{"n_layer": 14, "d_model": 128, "n_head": 4, "n_kv_head": 2, "head_dim": 32, "d_mlp": 512, "vocab_size": 2048, "activation": "swiglu", "norm": "rmsnorm", "norm_place": "pre", "norm_eps": 1e-05, "positions": "rope", "rope_base": 1020.0, "rope_fraction": 0.5, "qk_norm": true, "attn_scale": 0.272, "bias": "none", "tie_embeddings": "early", "parallel_block": false, "extras": ["local attention windows", "paired heads", "exclusive self-attention", "hashed n-gram embeddings", "a smear gate", "skips across layers", "capped logits"], "init": "normal", "init_std_qkv": 0.0573, "init_std_o": 0.0, "init_std_up": 0.0573, "init_std_down": 0.0, "optimizer": "muon_variant", "lr": 0.0143, "lr_mult_up": 1.06, "beta1": 0.95, "lr_head": 0.0326, "warmup_steps": 44, "schedule": "cos", "final_lr_fraction": 0.0, "batch_tokens": 32768, "seq_len": 2048, "doc_mask": true, "train_tokens": 171600000, "steps": 5237, "dataset": "wikipedia_en"}
Each number is 128 + 32 x the weight over the matrix's rms, rounded and kept within 0 to 255. Layers, rows and columns count from 0. Numbers have three digits each.

# gate: layer 7 MLP gate, 512x128, rms 0.261, rows 7-73, columns 64-127
# up: layer 7 MLP up, 512x128, rms 0.279, rows 7-73, columns 64-127
# down: layer 7 MLP down (transposed), 512x128, rms 0.125, rows 7-72, columns 64-127
gate7:156093113121117128155142128112142069165148063174113101182177071102107055124168123162139143086157105080157202148165132217144151130156134145162139089109099148142124179115082125149150091146132077
up7:155109109176079118146174148129147147110041144128159114091117113085056170184140101136087138142117157144062171177123161167070117107084125106105192157161116151145137162127062098168109169118112156
down7:136158118146099131182132154109086171130083129101130118120079180113114173185123130155115172173118166119087139113134134190055097146089158114146110160146138081109104163168088118090086141070146095
gate8:144179191134164198136129130109177108107090119134127152158181133133107152100169152158113123133141118124135120149123156091112077152160039106150137138107201182119216091116134143106154109202128104
up8:145145058090104088109100123182098193140127120096073075107173169143141101122137124099101100168109215201147153180092111179151134124088102136117113121143116094123102113137124117137126079139106190
down8:151123112097083087122136157110109101157092155112120163125063183175094120131135144154098139170128135167196092124099123153114102145118138144176167148124161084156126115118202140112248019124139146
gate9:092128115143093131143150117088107134141152149043108174113101089159187141093170105121077136165085103179159053182117166183128164127120158125113145074199133141144136063144134128107146132158120124
up9:115092119144083080168114135103165127106097101166140201098078108165141174117069136165121153095117135181148132156054153162070134118168106122167046096117092159101130103112151122144156127123128108
down9:086106111107058127085107114121124140121142110115091117092093094130142160114154163091146156085155129207173079145065115061093135164113091166151112109157101137093112117168155147120161099120109128
gate10:175145126040090104147125156145086109077156110130099131086147105143135121153095086148097115130114156085126166039185117117102106134107113072109161117125091095102157142172090135103108138074122096
up10:189061137189166190130052153102160095182134106119156170133115125104099140069149151117183179109122074188128129163132148213150134144098105052110020164123184143137109116171164095169175130114105114
down10:128125110169144125211114126105182139104112139107181117094142098150137122072175130158139112168173187170138086194068128149131130153129144126086078131143151096144085204070112101167150142150127172
gate11:138153159128150132145158041146183149162090113128165144110169168067102188127132100157117131078125087174090124094053147198126143103102105147095132132165113121147118158107164163103084135155121135
up11:085109127209179104178101119136134122070169084111095064154154176143145078107159178123177115110163085163169154109067108148161075158150136123128129114158177149049180122104097153169150073138096100
down11:156177095168186163117095147156158116114123073121172105155124090122133132115077158147123124122197092129098115137196087090137107120168111098118069112177167100065107078147164147084103197163122078
gate12:144099069070128110074118096157120120155133124123130117139112126164106182089162136139146125117175107111155155132143181096111095124134073130118154143116123173169108126103085118122171177124136157
up12:097175159174131134098188182063089162115112122149170128091172102119111111199164152084110128088087121110131167098116111100157160176141125129136107102148102109115115128146131045121087091126162125
down12:124116131105129101156140134117178092095123152120129096134110125169158095160163153101106170151103112159062146151178091070163099101084138155143018129129124167079120162110183109141064072126128130
gate13:113131133116126087048098116117133165084107102159120118153125123145162096135169150191092104092151090113110111119065113155124099167139161165127174093089124116178135093145097109116164127170138070
up13:178088174154148171209162100077178175164105186148114140143114076171141109119114148114118127106123156140113137160105175185116131111065128100100171136075150162131159073109097137134163070150134138
down13:118083130097085126132122080139138177157182121125094129121129140115127132142121138154117089152069156168155182150140177133047139156112165088127130150126173145117115112080182111138131112126096145
gate14:134167179073141153114082126107097154130148107104119169176130118146103105112149166107139058154171098128097151096099177174181114126118151143067143097082150100115125107100084069160096100147106158
up14:111155115147157102098107117082159128110138113127123145156124154058112159148199077137105126126184126163092082161187078090127080116103162135079180097135134128145099114110144142160114192128104160
down14:082083138145113143172150143173136099154134149126114125099174128087146091154138158120092184105040097099140154166127087151139215081098098098175067146132143104125122153153171159104165156132137128
gate15:138123091086162102118149180074142119066151142121109110117142144094143086131090172114061079124122148105093144173117147147123184147104174135191112134192085126122104130102142135123141090165100128
up15:137061149149086150143120160111149148140164141075083127121069153112133123134158109094100091116086061111196074146125083171131118203208052074103124132115097215152175102155147094122136035171126087
down15:167089098105042197077133120115109180126169116105120097132095119116185111146163124118145118174151147148170140128105086136096092176127042112080122079130141145164127098151200121109115115140116139
gate16:091158095154101135139098101163119134105159118160093100113126101103174117152142161126099134103102131099089108112139148127138103155116171115117146131193148095142166094120098147132140141124082096
up16:098131058122116109113119097127155106083068172155150129149145120110093136124092076115155133127148156069155113153091082141162132113078101146114158065163126121174117187190149117145142113119106151
down16:146156150126063103117114127127133167171105119163134143116135158108180151109108173166099107113125136137146111167150126225075111138136163114113142104118147108179133114108131169136150120078083064
gate17:146077092148115160190105128123085108160135133160092120108153152166174135164169115145160164108116204150146149178103099075124108111156140146117103178119150113176169087108091137156145190137073134
up17:172186130105166166097178152143121079133115163146089116121161158122103165165135120114079077126120109153155213096156142138146115099170110129155072135159081118144098097164145090152099081107112055
down17:115158145080129118123183118082115121137120137093132090122168109087106102107105121084104105158128102178154156117135163117141118153152149163167078118170099069114087101129127144138121113157114123
gate18:146115195145072171023147080133170111097146134099137110057153069114147111128102154138095134148117132134137131171129118121102171160110116191108142036151175110129141109102071182135116111150100162
up18:127140187163120152140146136037092142124151054118110120149168173119085151163144079101161123116110111163087092126122162100106138143127134159142110110120122155145169154144178156107099197104103141
down18:135087060172150207136142184169065098109118136155118219111100103200165111104091135135137128130166168134174174163110112102138121100167187123137152158127111177081082135121197108151148136123184161
gate19:109167158115154138159115171049154112066107106137132184164152194168123132074093149071142151126092137111095142114175175110139142220150185139137130109166115144132086112150125132127109112139123163
up19:128179177159165090182115174025148089091136125170117140188132167146147168105105101109148120157147142072118125132121128098164153162144170139162168075111107129113076126125132068132147115130090129
down19:142128122179135180179093155118139145067159068159100167131110069194149112102076115092096126144117116161114070126140169124148161153107157141160098143144150153108138169162145111114157085112152152
gate20:132168151166139151143110119091216088122150138151194122110162191133129156172169152092077089163079122153117160108117102140138102109105089128175109191161130119084104129130083123122143161107160162
up20:207157177144104106141212076083155162152122156164161148125150191137116132155120115175105108117088145177100124171132098155136114124132077078117135134189083113145116115124084141139131148148103139
down20:113146171140159145158167122092174084137055120128165128113175099130128142204179105102136135151131139137093119116159087143143162101140113111109160172173082091162125111094109127118118159163169141
gate21:185182068234150094131141139091071201158161173153122187186096113152118162081153171157187119177123087181084128092113170115124111086142134154122171072146184132150110151102126063143099118193118110
up21:174141167163116155196100125116112131111100123164131138107213152110061149105142073179145119115132079141074170134098120086098146156177085133095088141111151154168170131126174169159137112163122134
down21:099074156103118094130090151167124155132116127138119193158122141060155162134119110089158201127151135111138075124162111135165103105098052138087133159149146090123073138130131127111170129097121063
gate22:161116168120148080132136137115129124136100125103140222083137114115141121164180061142089128134120137134202143071088098150150122145117172093151087122130104108203099127158157104087165171096086156
up22:106089115167096107165149090162126085191127109092172069074163111065118114170140174153137111141133150161132095142189107128145142154155104144128138153151084113120196099103112197110112126121134152
down22:161133140139084128168105138147110116151137089115096094146119185131146080168130195155128133065176124066096095120165137130173147159096113176085143160157157166097121120131070171041124101153079161
gate23:071104126091140136138133150145158161169105128093098165112103073189171124104170153105126144129150124111110158141131209104183083113099093109192156139151142159111123074165116100114113150126144147
up23:100083107140131131109106117150125124140163174149128150137174088134125150170098183137118155124077142096108141149165118107141113134129106181159136150116179169135126116188166141097128089103075119
down23:127172113113142144120136147170136105176120137081156175112081105148173079081219186191114113138155140127086177104091197170128128122115091139109139127090092124136115074155187128108125165156220137
gate24:121167119137164128099102081145134135083134163110072210149181165146138155150084111150179155115085137121139155129091145104123133138096131119075186155116172141070155131148103148146110147135091062
up24:105150099104181160146130107188049114104194158159073101051078104165073152111059155133072142126116129109145095161107163117145177094118181097173104113129100152178103100132206110136122126066125088
down24:121098119099172148123133094160130134110131066118113115159152113135160174161120158137192085137084138109077105088128145122168115143108142153167131137108143136087126157149127131207092206150094143
gate25:129102137134159115142115144128068152134187056156100136169203187135109129115091091115108103155088145149200142163236112164107077143116152147145077119116123197155168116155086105125195062136070163
up25:117112147142176087168174170144156208078126148119131127105146157093135164197115155127086069151147161105090145074140079080105088093080129132103112112140097110152165147153139144125173144078080165
down25:173123096156137120138173142101115185103159083105125079109201147154085164212104131149082086159136152143109156139154162149048109134079178137092108083109088146131132105156106098120173108081081186
gate26:116140133114095116161163149122140173095149113103131135139139090191155069156165159072145103169105175140155138168156121114123148138088155124124078090097110140113101112157149108176120072118120070
up26:133124127115137109092165125136124074135156096148187170118136155161137117114132102121109179051171121163149167138100113123073149136082147091096134142099099112170132166143145143127195132137107096
down26:143151117133136112086158157076146152103163077100191208137118143184108072217154132118130140127181154126136130089141131150109192124146176150145114126138127124099105174203171124096165105057090154
gate27:093079107170099131160150097100127176067163147091115134170076118115118135132152137067099123145181175063136132059091142171182126131147151083103123112099123091177111119169130125146146108105132135
up27:087145063136107057153172152121126149132132097144108100094094147148107104116147074122113167136117131101139169105126071140182088129185144149148120109107145098114128134170054206191133159146089106
down27:118091095191105115114157152113083174108138115124150149143160093151142135189139153067096088128115208138147123141149111060145104121068110119108102129107118089092082126126147111150136083096081167
gate28:096185121126070079129188135134097076157165077166152113143147081124142146106094143132100117106133184182073113136121148067061110102136123109137190132151090150127117093177131139068146158111144096
up28:178142135148155119147134134101190148153109115140120147172050141183090125098184116169135082188136157101112208170116118134107142121152126127121074165104135154083122144113096151162150139146113098
down28:181105142123063155192093152141146115146112155175119140150120154093117093159151172144126145142142093109123148134177171096188174135152147191156079146054121127119122115073143141085138134114096110
gate29:148071156118148119175130138200097155131136135161097145154116080139140191115199106075116185120128061184143117166133123094132152130183109093134113077161146166145128156106141080075137089136144138
up29:149133105169073138152122084126120108119138135102104117146112121147092075133134146185114159138066114117078114111110125169119128128143101116117156136145060127174172094158172095084125126123098077
down29:114109075154131145131064063143066164139145147157091067153119126112120138104106172109074141144126115127197062142105143138129110183157143128118182128126186122150117133150104134132136145151084149
gate30:148145140089108142099116158113102119173131134142119124149138141119139133152159133154169107106056160111133130097083091118121116149159141132143195131132125157118165111158125063122090027122110124
up30:116067095134127116180162162151090121122094067163092098096130161109095125156117117121130141101125132142132078146164104154141077089125136114168114130137101113095158138108071100063199142129163191
down30:098083108170146100145177118161112132118100072095095121094149142130100093118117123083104154093113164134137109138156113108111103106135097105162065110116134134108113132077121095095196151128133234
gate31:107127114178119116125115142159142133159148182124108070139089081131174163166156149100141127144120119136152150126149097137139097148109139122148178081093113172202086144132148147123125124127089094
up31:109139115146111108064095082122113150083124170149153187147143188157148097172102086179144163120112132117183167081182155160110137096119105147144152115107125061112118142174077140158106109098145178
down31:169093171098122087134110138101131124200113133137153161138102103106099100105112131127136103141107110158105070155174148132164103130189127088092123149164139106039150113183111108105083120156127092
gate32:119121105171053183154172150160154095094122110140161117118120119063142175116139107142159096077129119109164106121129106151096154174152148168166159121110113142165130113156154110100119128146104123
up32:190097139128131160099126148086111143149081157088142167148099123142092089156097145122118173128134111116118117163092100059153121070077153104103170141165140160116138116143123143118142139153126097
down32:147114143072112109126134124090144149132127153098134163121151190120127071155144148108156198115130080155153083182137133088124112098121133099112146129149154160131153142053095140122139117156110108
gate33:133178120086171111121079089091134131042093089126099153154142112082124123110141164127189092168112123076140139197129080178139162154128133082133142087136123102130105106106111181178157127099203159
up33:146183131117206095114094114113115094063113137101185099150109168112148124073147167145128141139110148123152163145117135163070153101123165158147087143067093058147165119135100168158098124101082151
down33:173122126119150153131122166134145113067065141106198105151115162108100186076133157191127142092094166096121105107098143147151131100154141152168079182095100095090133074114162144105109130084107109
gate34:167109156120121106159092183088171116177226081139066155088171124109095094130096121115126118114143184112104141164128113119128138172172139066163108168162116169125067174157150123126107153170095127
up34:177109087244149167181132112091139079137105144141161120156115126114104140121108122143133127130077104194109182068089198097182167113154111117133123117158188157051107093122153136168086133192134165
down34:119129131196148147125150082139139101157095127112150143146167146098155186154124087123147143130127117172178150067113149126147174142123115127123149131138173176135131101106096200129143168154132160
gate35:090195105107156143102131114117162123173135161142099182085145181118128136112187076140093146161092157120159121131094159064099085104220061146131151073121085168169131105149128131101128132132143072
up35:088098105156139127116152114075120089081098160119117125116157143202090110128128135127082157136118142087147114109128140146123135140183081147177059158179130161178160145101111161136160106174153184
down35:124123102131095138160107121092147086108093174106107084153194151133110161139139113131138183114088114106157134120105186145135112133166082146189105133167105125202167172142135145126130076129159157
gate36:146129097158109127112160168107111108132142189157185138204161124166114099116091105092127112087083173119107120130124115113120117149100070173149138129100159147140116113151115133159190039110207152
up36:147083148116130119080110041144129156108112136071056181149104066126140143113142146120188181196116106079092090124157143109174145098157154025083152175126110133172119109129139132088144174137146168
down36:165123166095157129093139111163179212134128145094071173140083095082097119124165126153183158197125101097080123137160100090201122114148107110093103180143110130147123146114142134121101153089055184
gate37:143146086084191082194124155117083142145101120111162072108145100097141157095111080099135174162089085152127113132022154119091125101113149086157119104134134114109152106126120093176125144146128068
up37:125096115129077115144139153108147163095127063072125134147056190057085102116189088146112112122135140128119131103163163105168114085111107112141144097175106152189102119131125151128147131087118202
down37:139123119134145126121124184143060187124113109099112183216145089138147130152095120142106157124173140086094154148115101127126149123122157116095163104139169110175094106162137151160099131109111191
gate38:172091138132149137105100133123145208141121159095172084124071120112155122053130078139127111164068106137111090091143140169138139108111121142127112147177162161129110104093110097112107125183143101
up38:074131128150087138123089170131176158160110124156165118120125103223102137074196122167129115101111092114095117077150134186083127141108162094084119121162176182118087161140118084139107122119139087
down38:154160096110130187118162085164082075099104130146146171155137154078153098140116054083137156077173133102167106158145112129143142127155083153117106112151084129104109113122120113020167111083135101
gate39:122102144076148120090141112140137071115141148181116146152080086135137146156148126171132158123164111093144179194133117147126135196115092069169180112162128140149117171151106104169141053151073082
up39:207175118153125097152075131160143141088174091167116119201097092115129087180098141140121118144175154173115132201136118125120170144125124130151164158170171143198167122093164180149090127118180091
down39:147113089114177150085101118167157122162159158151101100167043107127105097128106087149126107091147128106163182162179127104125136157084110138161140164174131146113175162134114186122072096099089105
gate40:138130095137133146153132157117125183105158148125092170130125161168115162175139195098096146129136170175125129153152144157091122096141119129126137124119168125221112114077097110124099053152130153
up40:144120153101112063051111121139099220133182178124197127106097112103098097084120137157126137138099134115105105172130101104189129119149125150122114212109126155143153121094109117143128140121086149
down40:070107162065134060082157119144090238102181103088160110128111098150110105126120153104127102082075185112117124181130099165141122081143113115133132160119109156189156148094109125137149108094119130
gate41:121096111164138117148147093104115113121203139127167126155165165178100112146119137129121136121089135103150102112160175179142130148086191139099149102135133118139142090117160092152168153165115098
up41:140148121097146101136143145158081098168133144080169094152096171145082093155165174139171136135130123121136149081107129135107150101110188099141131128120041115108080128130143076118101153166091084
down41:118164124142104152161161167104159139160108090116117128127074104108139126134157151184157085121108132181149135172104189088136093094129148089107139101130113174168185122114110126191139070177086110
gate42:149184104144180167131102163135125180156101126125102143119109084160126118124109090152102207167107126130115122162168110159096110136143096107115102096106129100144149130076130128184172112169122116
up42:174120128127157136103101087108150082143125094107136129099128148140168139077142097149185107087123180134114142180122145132104148107125180123087078093158134155153143126150096112090138142134150085
down42:141139116150166170111166146062152132143105114109112109077134077153151095106134066173173151160150151088094149121161144158120142119153171123081082118115145127131105141137088152090129096167161108
gate43:155137169150141085066121154122099149124138127165063125153147130163164108105121085110133132092083141137106145128112095095110055124095168155112156115114120108159113130149115159092163140145129105
up43:177126055122120129184100083154143097128073109106135127095144187109177097105111179145110122147179130094109097172152124163107154156139107066078158136120102162089086129106127127144081136121148175
down43:120093116099059095131103081179075095139104138114118121108100155125143065181145180143080106115092157098138127122158136126084130126138116046087133166110118133132115122127174164153101095147084175
gate44:160127115093139080136146102154083121149139096155098143142157097163201099154125152156138107130172076172152126146109144146114113097075174128132078089158104117140138151163161131163109177070091110
up44:126172085193092143106121158123128152180119143162139136123168155180169173157108127109108125164126159162122112155142130129153104143145087088104093150152053199050189117125128128126093148123145135
down44:110117090111139130057146091093093093148143149135153157103181150167151139108114157094100112138146113167150118203121132101150096163070096133126118031095113115148184122106111149157132127100162122
gate45:137137123149148165170113111096066134077103139108115103116202162157187122162108100198177117151125133124100163031096069119134136116134111098132177095118115120158141158125148141127118153109086064
up45:097162155125135158149158131189177050089097192137088115147140122141127124110141122136058137118177137146144163181132160141132119101130111115163083141130172089067126109079169113134135174119153150
down45:097143128107135142190138124166172103121125156122109162152196151143161156078130178154115140153154113163089180143126106145113132100161098038131114149173155144115078102119103170121136145150139134
gate46:130099145189162148153141166063140134179137181101126102173145102079102131137206132188164150136120152111128084139118168165127144124138123148084100121111149134135094088098086103131171180099099140
up46:093127094188126145076135144156105093115101096094092148112106126087074096134126136111093120172120164116131178147099108115110158137120150129072150056157152123149101147088106127125106125179148161
down46:094089123103120080128137156194177138102100085075130167129104088126140123135175118160114137117086097131166090145095157131181089135107066155137097252136047135087090143129154129162177149086069185
gate47:136082138107159140187176172100139098125121139090135137076158105121178160100119151180072036083191158156114099133151112092186119097156158134187148128083125202097160146138168082112113160152154179
up47:128123068179088146165128110166158105164087151099184186149134103179109088175125146125117117084108139128110086120188118142111116143153144107139111157108098098145091119114095138181119065114088063
down47:110141064184099132182118141121145110171106131166151126137166117162084153133193138118121130150128159152078100172092125149076097116129152102114138060134141125061162065076142092163144117140127129
gate48:117170211126092018107148130124118082120211080149062114095145166156152131121137141155126107138107102110209114168079108129134087161095158097142103109143134107139188081147137152134119164144097130
up48:083092103166133149177150099127117106152129125124136088097076159141140058164152091097127138130104116135116044173097135061094209176172144170123177159123151132175148158135136096112127126144154131
down48:133106155143079219168138160106155169128082167167144128141089132122126087143147150130134138187140156135048121108220131107114144089159095115140145196094116175092095160122135086120088123127127089
gate49:167119129130139128139152105152113142140142127194108198087121085168119109136115125116138113136127100090109111133179109119104101124154143149155138109108124178158122090157057146115126155125189095
up49:172127123129125160123072144153122133157140131147162146119107082128061083130138107137131109183142121063137132102128141129153145069094113171124128130067128157096118089050133158116111134108176090
down49:083112152125138157119111137145121159095134092079148046178145149049105152112110145080140135101084123111162139136087146123144171093107104105132128169175146100122140154102203115142138125126063159
gate50:145166126141140132128023156175098128119105248153167130176150154149143137107108134091136120077112101129120131186113150108086132132176089140112100110101127139117114122140119097130141207081138096
up50:142089138084090106102135074160150148130094152220086141091155131113111143115056141164123071106109186082074112163155148207159166121108144157081113204084146180187075125083126168157124154131158135
down50:078117116104126168164118123100112146125118058098106154136131132144086104141103095136192133114104089160131119152128162144026128153068139166175130174188056173117119137169154141111174139152106152
gate51:108133191142140128133095109097123107126124184113156146159165144057147061087150162124133114074148129142120168117112056132120071156113126134142103134168069085125102152130116185139095133165107144
up51:098110070123091096123158113148127139105099098077116126102143148121113136063113134134108120134096149099126107081146171068143135115142118091117183175092114149153170143124129110119099103133090187
down51:096206128099077155116113170119123123117127139124136072122097107157113184149152162108144087123163142090113130099166135140091119102137145174091120092124174129108113134105124138087116107129129081
gate52:186184157162185189142215088122180141170150146111147150123088118178130126042124122201098133132153128146190097162083119091097108157158121149134145115108106198116136140111151107141121114150172075
up52:148146046176152172121127172138158151103162175143112171135127102105118114144187137158191131150157084124108150137134149142146114133119153141081062195122115119159126151155127140159113136103045146
down52:113180152113129094083150133129084107117114123100108107147097110145143145156079092123083161073123095115120151118087101090131138165178149052171174118139126155089147142116119143108160106169176145
gate53:097170105092108071116125132172128158119161114109103147147129141228180110143110181097157139097110121138128124143151112177139112140170150107050087167117118165174125171122119092109109138127105149
up53:118097105112111177176105165122177157131125144182104121114147147160188137113108119074086094088080135157152133138118107144081093108106150119096102123162049140135094139151119100114118078145156134
down53:138133048137171099088125113137118107090159169113133116179140093222168143127078106083145119094089161113130100118099137199141146115170128167070079144139118175134137171089108070111124113108093143
gate54:103099133099163139115128116162161133138182118184114139095172128153150110113106153125142118151075162140122143071098100127201169136143096062122119128107143179105133120182135123147063143112111115
up54:127158084100147154136142087106217123127119133092155132111127165123171117145138112130121158149100112102167087139170168058151120118042165112153077167148107154097129130079148112137131112133161118
down54:158146096118131170118113113077098117129125122182128106172137092174106147089076107130156132100137156056159126146194115160196125123111108063104109128170163090115085195156164123172159112117137126
gate55:094111091119107148153146129151132162127123126131199111150087137101139067134176168148077147169115119194099095098117068167047091157138099146134147128083080157148131126141097090092091160161047173
up55:123135112140154139113107117153130130083132124124147095130098142105117068098183122099167078069134133128129136168156145103141137103160171153159160129099088056157118176069136130113104125067138182
down55:219063174178149099068193081103178112110095138133141111059142189144128155112127148058167077087095143095112083137178137138174140090095093130171105160182131137123117109142171151127113108157122097
gate56:088134110096138117119175108084147205184102144093166164129183105131118113202160086157108090163116148138147163118124154168107140129124127105099194162190145163133069102132182143173174112116123119
up56:143136121073098094089112078105143182145135112160117116112096149128163111181141072154125115107159125114159159109073100126091133080120108101125102115179152158151043115147091113215101060096138064
down56:082180141115137099078152128083122158139161162151116176128158141141105163205137122200160091158170119114189141057124166122092168130164128126136154166182109105085087117119146142184135084120129138
gate57:183165114192156157136115144163093173150133142100146084144149124118090078175122170085140094109143124127132111126098158161123135120095149110109139057141099107154109125089124165175120170176142113
up57:127087145108150115166131194093146057147131160148146144129124117125119150150115091111131179138113079114144133131085032173133131140164126155177155136139068122136117095135149120151133097177099096
down57:155149108176137160065061130169087164095124076088152108129095124050157101168119160170165110126148108152085139127124138135152175151104149188107154084111157094151145137082109118139183093167174122
gate58:176150110215158131122126164090146200134116136109142133117096159077109143134183127111121149086102127129155098144132152151119094168130089192168117109181130119193139115129116134129107169136115097
up58:102137107159119108081117137108109093119109154149109121123134085155149120124114170124065162101097088112090135124136120147092152140093160120174137090109098169063030180166139109131158129155134064
down58:105150160145203110121119130106114119117082137104137150124119127065154142134174077153124101141109105098069074149121093111179099120137117109147086117087092084109187124117083130151078161123095132
gate59:103171140142119118124055154119111107159121098135111124192172140154141118121127173040097102163092089100085135078120110169175117137160127093139126062140128161160125136132097109100084112138116130
up59:062161168110109152175099126154105115118138108133095188130145108123167139142127096107068118088138086135084146133112115107175140081166105120138124103159140120151090119145133147121164084092090166
down59:067144151128167104169049116138096089125099087199116150185174179183144108129094173078093082144092114110112094074131141166115165139152139144080100089123093129148092149137116128108123111149148095
gate60:113140076132086148165106106126181108194134109140126105134164177123163136110099181127150130074086157115161091162156154102110124203123137116159061094157151147083137164110104111178110138138119135
up60:161137087136126143114024105114165136107175116147092075158134112152141133119161159069119115128139134124158153145158125085157171175126126102142097128195108117074103095148101118146124121107155091
down60:155132102098099160147061084091191138143141151098072071105179149141149111143139102093111127119124163129136099132129141118138159181144126132168099108185121081077169144162093106161137096132104117
gate61:179111123116101144022152111095171148123150098135119144105169152083187096118166191148100104107143134127148140135137166107139196189139107115156073096161103135116121089159145121075101127053068103
up61:131115099109095120071091138086125081129108076103177106177147178120186114144121156060087120103163114143121114152149161120125128153142187077158066075172036119196138138159084090082090036143167101
down61:076089100106162128143109051175157081072086120147152172127120174107135123109143183113113093090145129169102071173153142132117133103142149101145074108116112158152133126132092130114114165120156113
gate62:198147146106149152172107140130129128181077108108096161124139147095162102092119097125105081122125102105108136164065227179077094072107095057146186146153190150139101126215112144125131174111089175
up62:101138102133157128130124159174104109126198116124158078178097135170056104114115144198120150160166107128105090134171106085168108112131103134091093141159154094081135111107124048151067126133108074
down62:109059216134148111173127074144120126141159140153138118104180134152168164095138214151118098114182106139174171181134144156094112151132140214069170125157120173166159102088127097159139092106138148
gate63:159166145146090113159176097104123172112072125145145141099128102155156154100156161063164120114118223138115127067055166090142082160145229163104082110089155103128122090080082142160163134082165072
up63:154132179104098145121137087106142152093132094141125166108121164136153129081130176098087141112144163090049152150084128154088123115130188132100174085151164132112104138162116134137141114160162132
down63:131158152126115141127167135093113121115097116145165171136142176155154145057137129066171129139180207133115132119052164090113129122155196203097119094115155114103134121140115118104169126082157119
gate64:136131094112090111088092196133120133140140139111157157114147147094140117149047087099138145119175070091129093121120142124130112098097052033158142118157165136139210129137164124080176097090125164
up64:062135149131167072089127175076205114135098178077046127065081155141149104108107091137161083116136160087115170128120101154123108163118121081107179167176132104131196064143132148106212077074113159
down64:127101123105151143118077164089123113156040175096079184185134171149141121106128069118163146162125101160082126094122174131117110152137132078161112225116149107106167187085161143148223082049126134
gate65:096119112214099119151151121132141104182145118108145186062187175153080147091127117119103104126102110081149120168144155171112167096147094144110115126082123133134074121138134159137108133138106145
up65:094163088127145202157055165114087141082070112109137167103124078122138180099136116108097170124164136118134098091122068133118140165110130141071104108167206071182165127071150151141129124130104111
down65:089116114105170153100106147123079111167147069069104118161162197130167083110147129116126155093110074134127085131138103115097101123200137198147148141123164148149142185129129114115169170191137086
gate66:116181121120039163149087158119094124141133132078073115174124108134114167147148148096151136066152135167101094093121112112086157160178092082092179140133112147112145121077104123090100181109119114
up66:165137131146084117110112102172137118170154127159082138145127115077100109042140180073138088084139167144090166118154131112109182117131201142071090169144118107131140106104124139169138123131176155
down66:093103126142171163097136080135127157105095099161161153048132191147152131147115120105096187155141062079149110128181114117138141121064173133103088136074161082124085159163099123182154138175136211
gate67:088145164145130071126176027144118159128139136145038114094153175103123157123131149065157093128147075117135161145158108152106111142124158122110086118139156127122126152115079125051114144111081115
up67:166130088115122178181145157121101093128149075097150083172142080202158150139131122205182106098098107096140103172076149084119144104146143103179133144113118162119127072140161078133108172083153159
down67:101076129124153147133134118145169130132108079099077188078183205128180119162134116146083114109114130172154117133087127124099110103094149149185157100098136128142103124114126144157174031116131132
gate68:170116118147128127097096084114164114154137136114129152128115106131171127141097125117134140128156140142143146120156081185118184165123057224144135097123119134098078128138051129106169148154121169
up68:106162118106123141140135095137144058151082146120090160117165121083061143149105130107131121109135118154101121137155132085122122103129104118172120063107097137062118107118149109157079103104082068
down68:123169131136158107139147108146084132118127154099192121141157148118210067255100173117121237121126153162132141152137113133134121073141115077146147092139128104114103107102138118150130157119123142
gate69:118075123133095118124150095061133140127176095101177179166151089138176169127163142139123121135137134146137157140099117100125116152137149130158112089189173146160098146116130118096168109097141098
up69:142192120067110120189079145141132136130138160156045109149121173151085107091138119133096116050120178044096086144152124094138137138148077122147105089137076107076133132157146170102129192115161187
down69:156152104099135114152046116161143193133128123162051089145096152149093070107092147124108135116118142089096082146141118117139131127095094105124148031088095114105108105161158179137080188135160143
gate70:091181092156111137138213149077139141123089186122183100089139170189086114106149132129146125155140189125123124144121176182084114128155101090116142138114116132155146176105142192132134137179117156
up70:092177156101135086138116172205153119161127175091143103139173086171083121094134110123140111117196102094160130097129096097125117199113093109139054120121092154139095129146117094146095041125156108
down70:124100074081117117178124114120054147112124176079145128116071101139126118135129094115123098140137160158151155120113111127154160173187106117125094121155138094084097126161114082152164114129158124
gate71:123139093096107097140146073162079120096124087120082062121147153129151159158093171108094135147063128158063117125115171108078109146069132074123162130093118093127148159171119150128158125142115113
up71:126067134132151116128142101133120100132072139109149073148120149131119172120094140168153096160132139159115140196162114092091135206104192133123121134137130132183141117073139103094066112099213111
down71:092115183135125182147105167102097147139101164138164142122158084152115099074137075147160113137156175102118077199126126136181187115191118127100155129160121140080125148102113121138076109118135088
gate72:101138189152122111175114162123123179154078163110136175165196101155153211135132149087152099145111152107122147109117063149134159168094114115144155097114141095110158143103098127149107195145122136
up72:137118128191149139109161116181120123124157036160132163051112150092043111158129115138120100130231108121093115167101186112137170126086164120134083103129132140104155166148136129136133103201126199
down72:130177137090149113099157152142150135116157094121118100123118095166178091103145151141109048071116126124159088104113164141156128151095078165113171066067153197153082122087122096055090123143202147
gate73:179093113100155126103131087137115132124116139162145098128080080094112116127120114091132179082124162136101076086084065157163104127163131167128138107113141124183134092130188134124169135125112119
up73:161140128112096136081149151154155110100107104086134145125129199120089174115205110124163158173137092093158092160138102122175127138157168170175156146109124114109096157123067088090102126143138146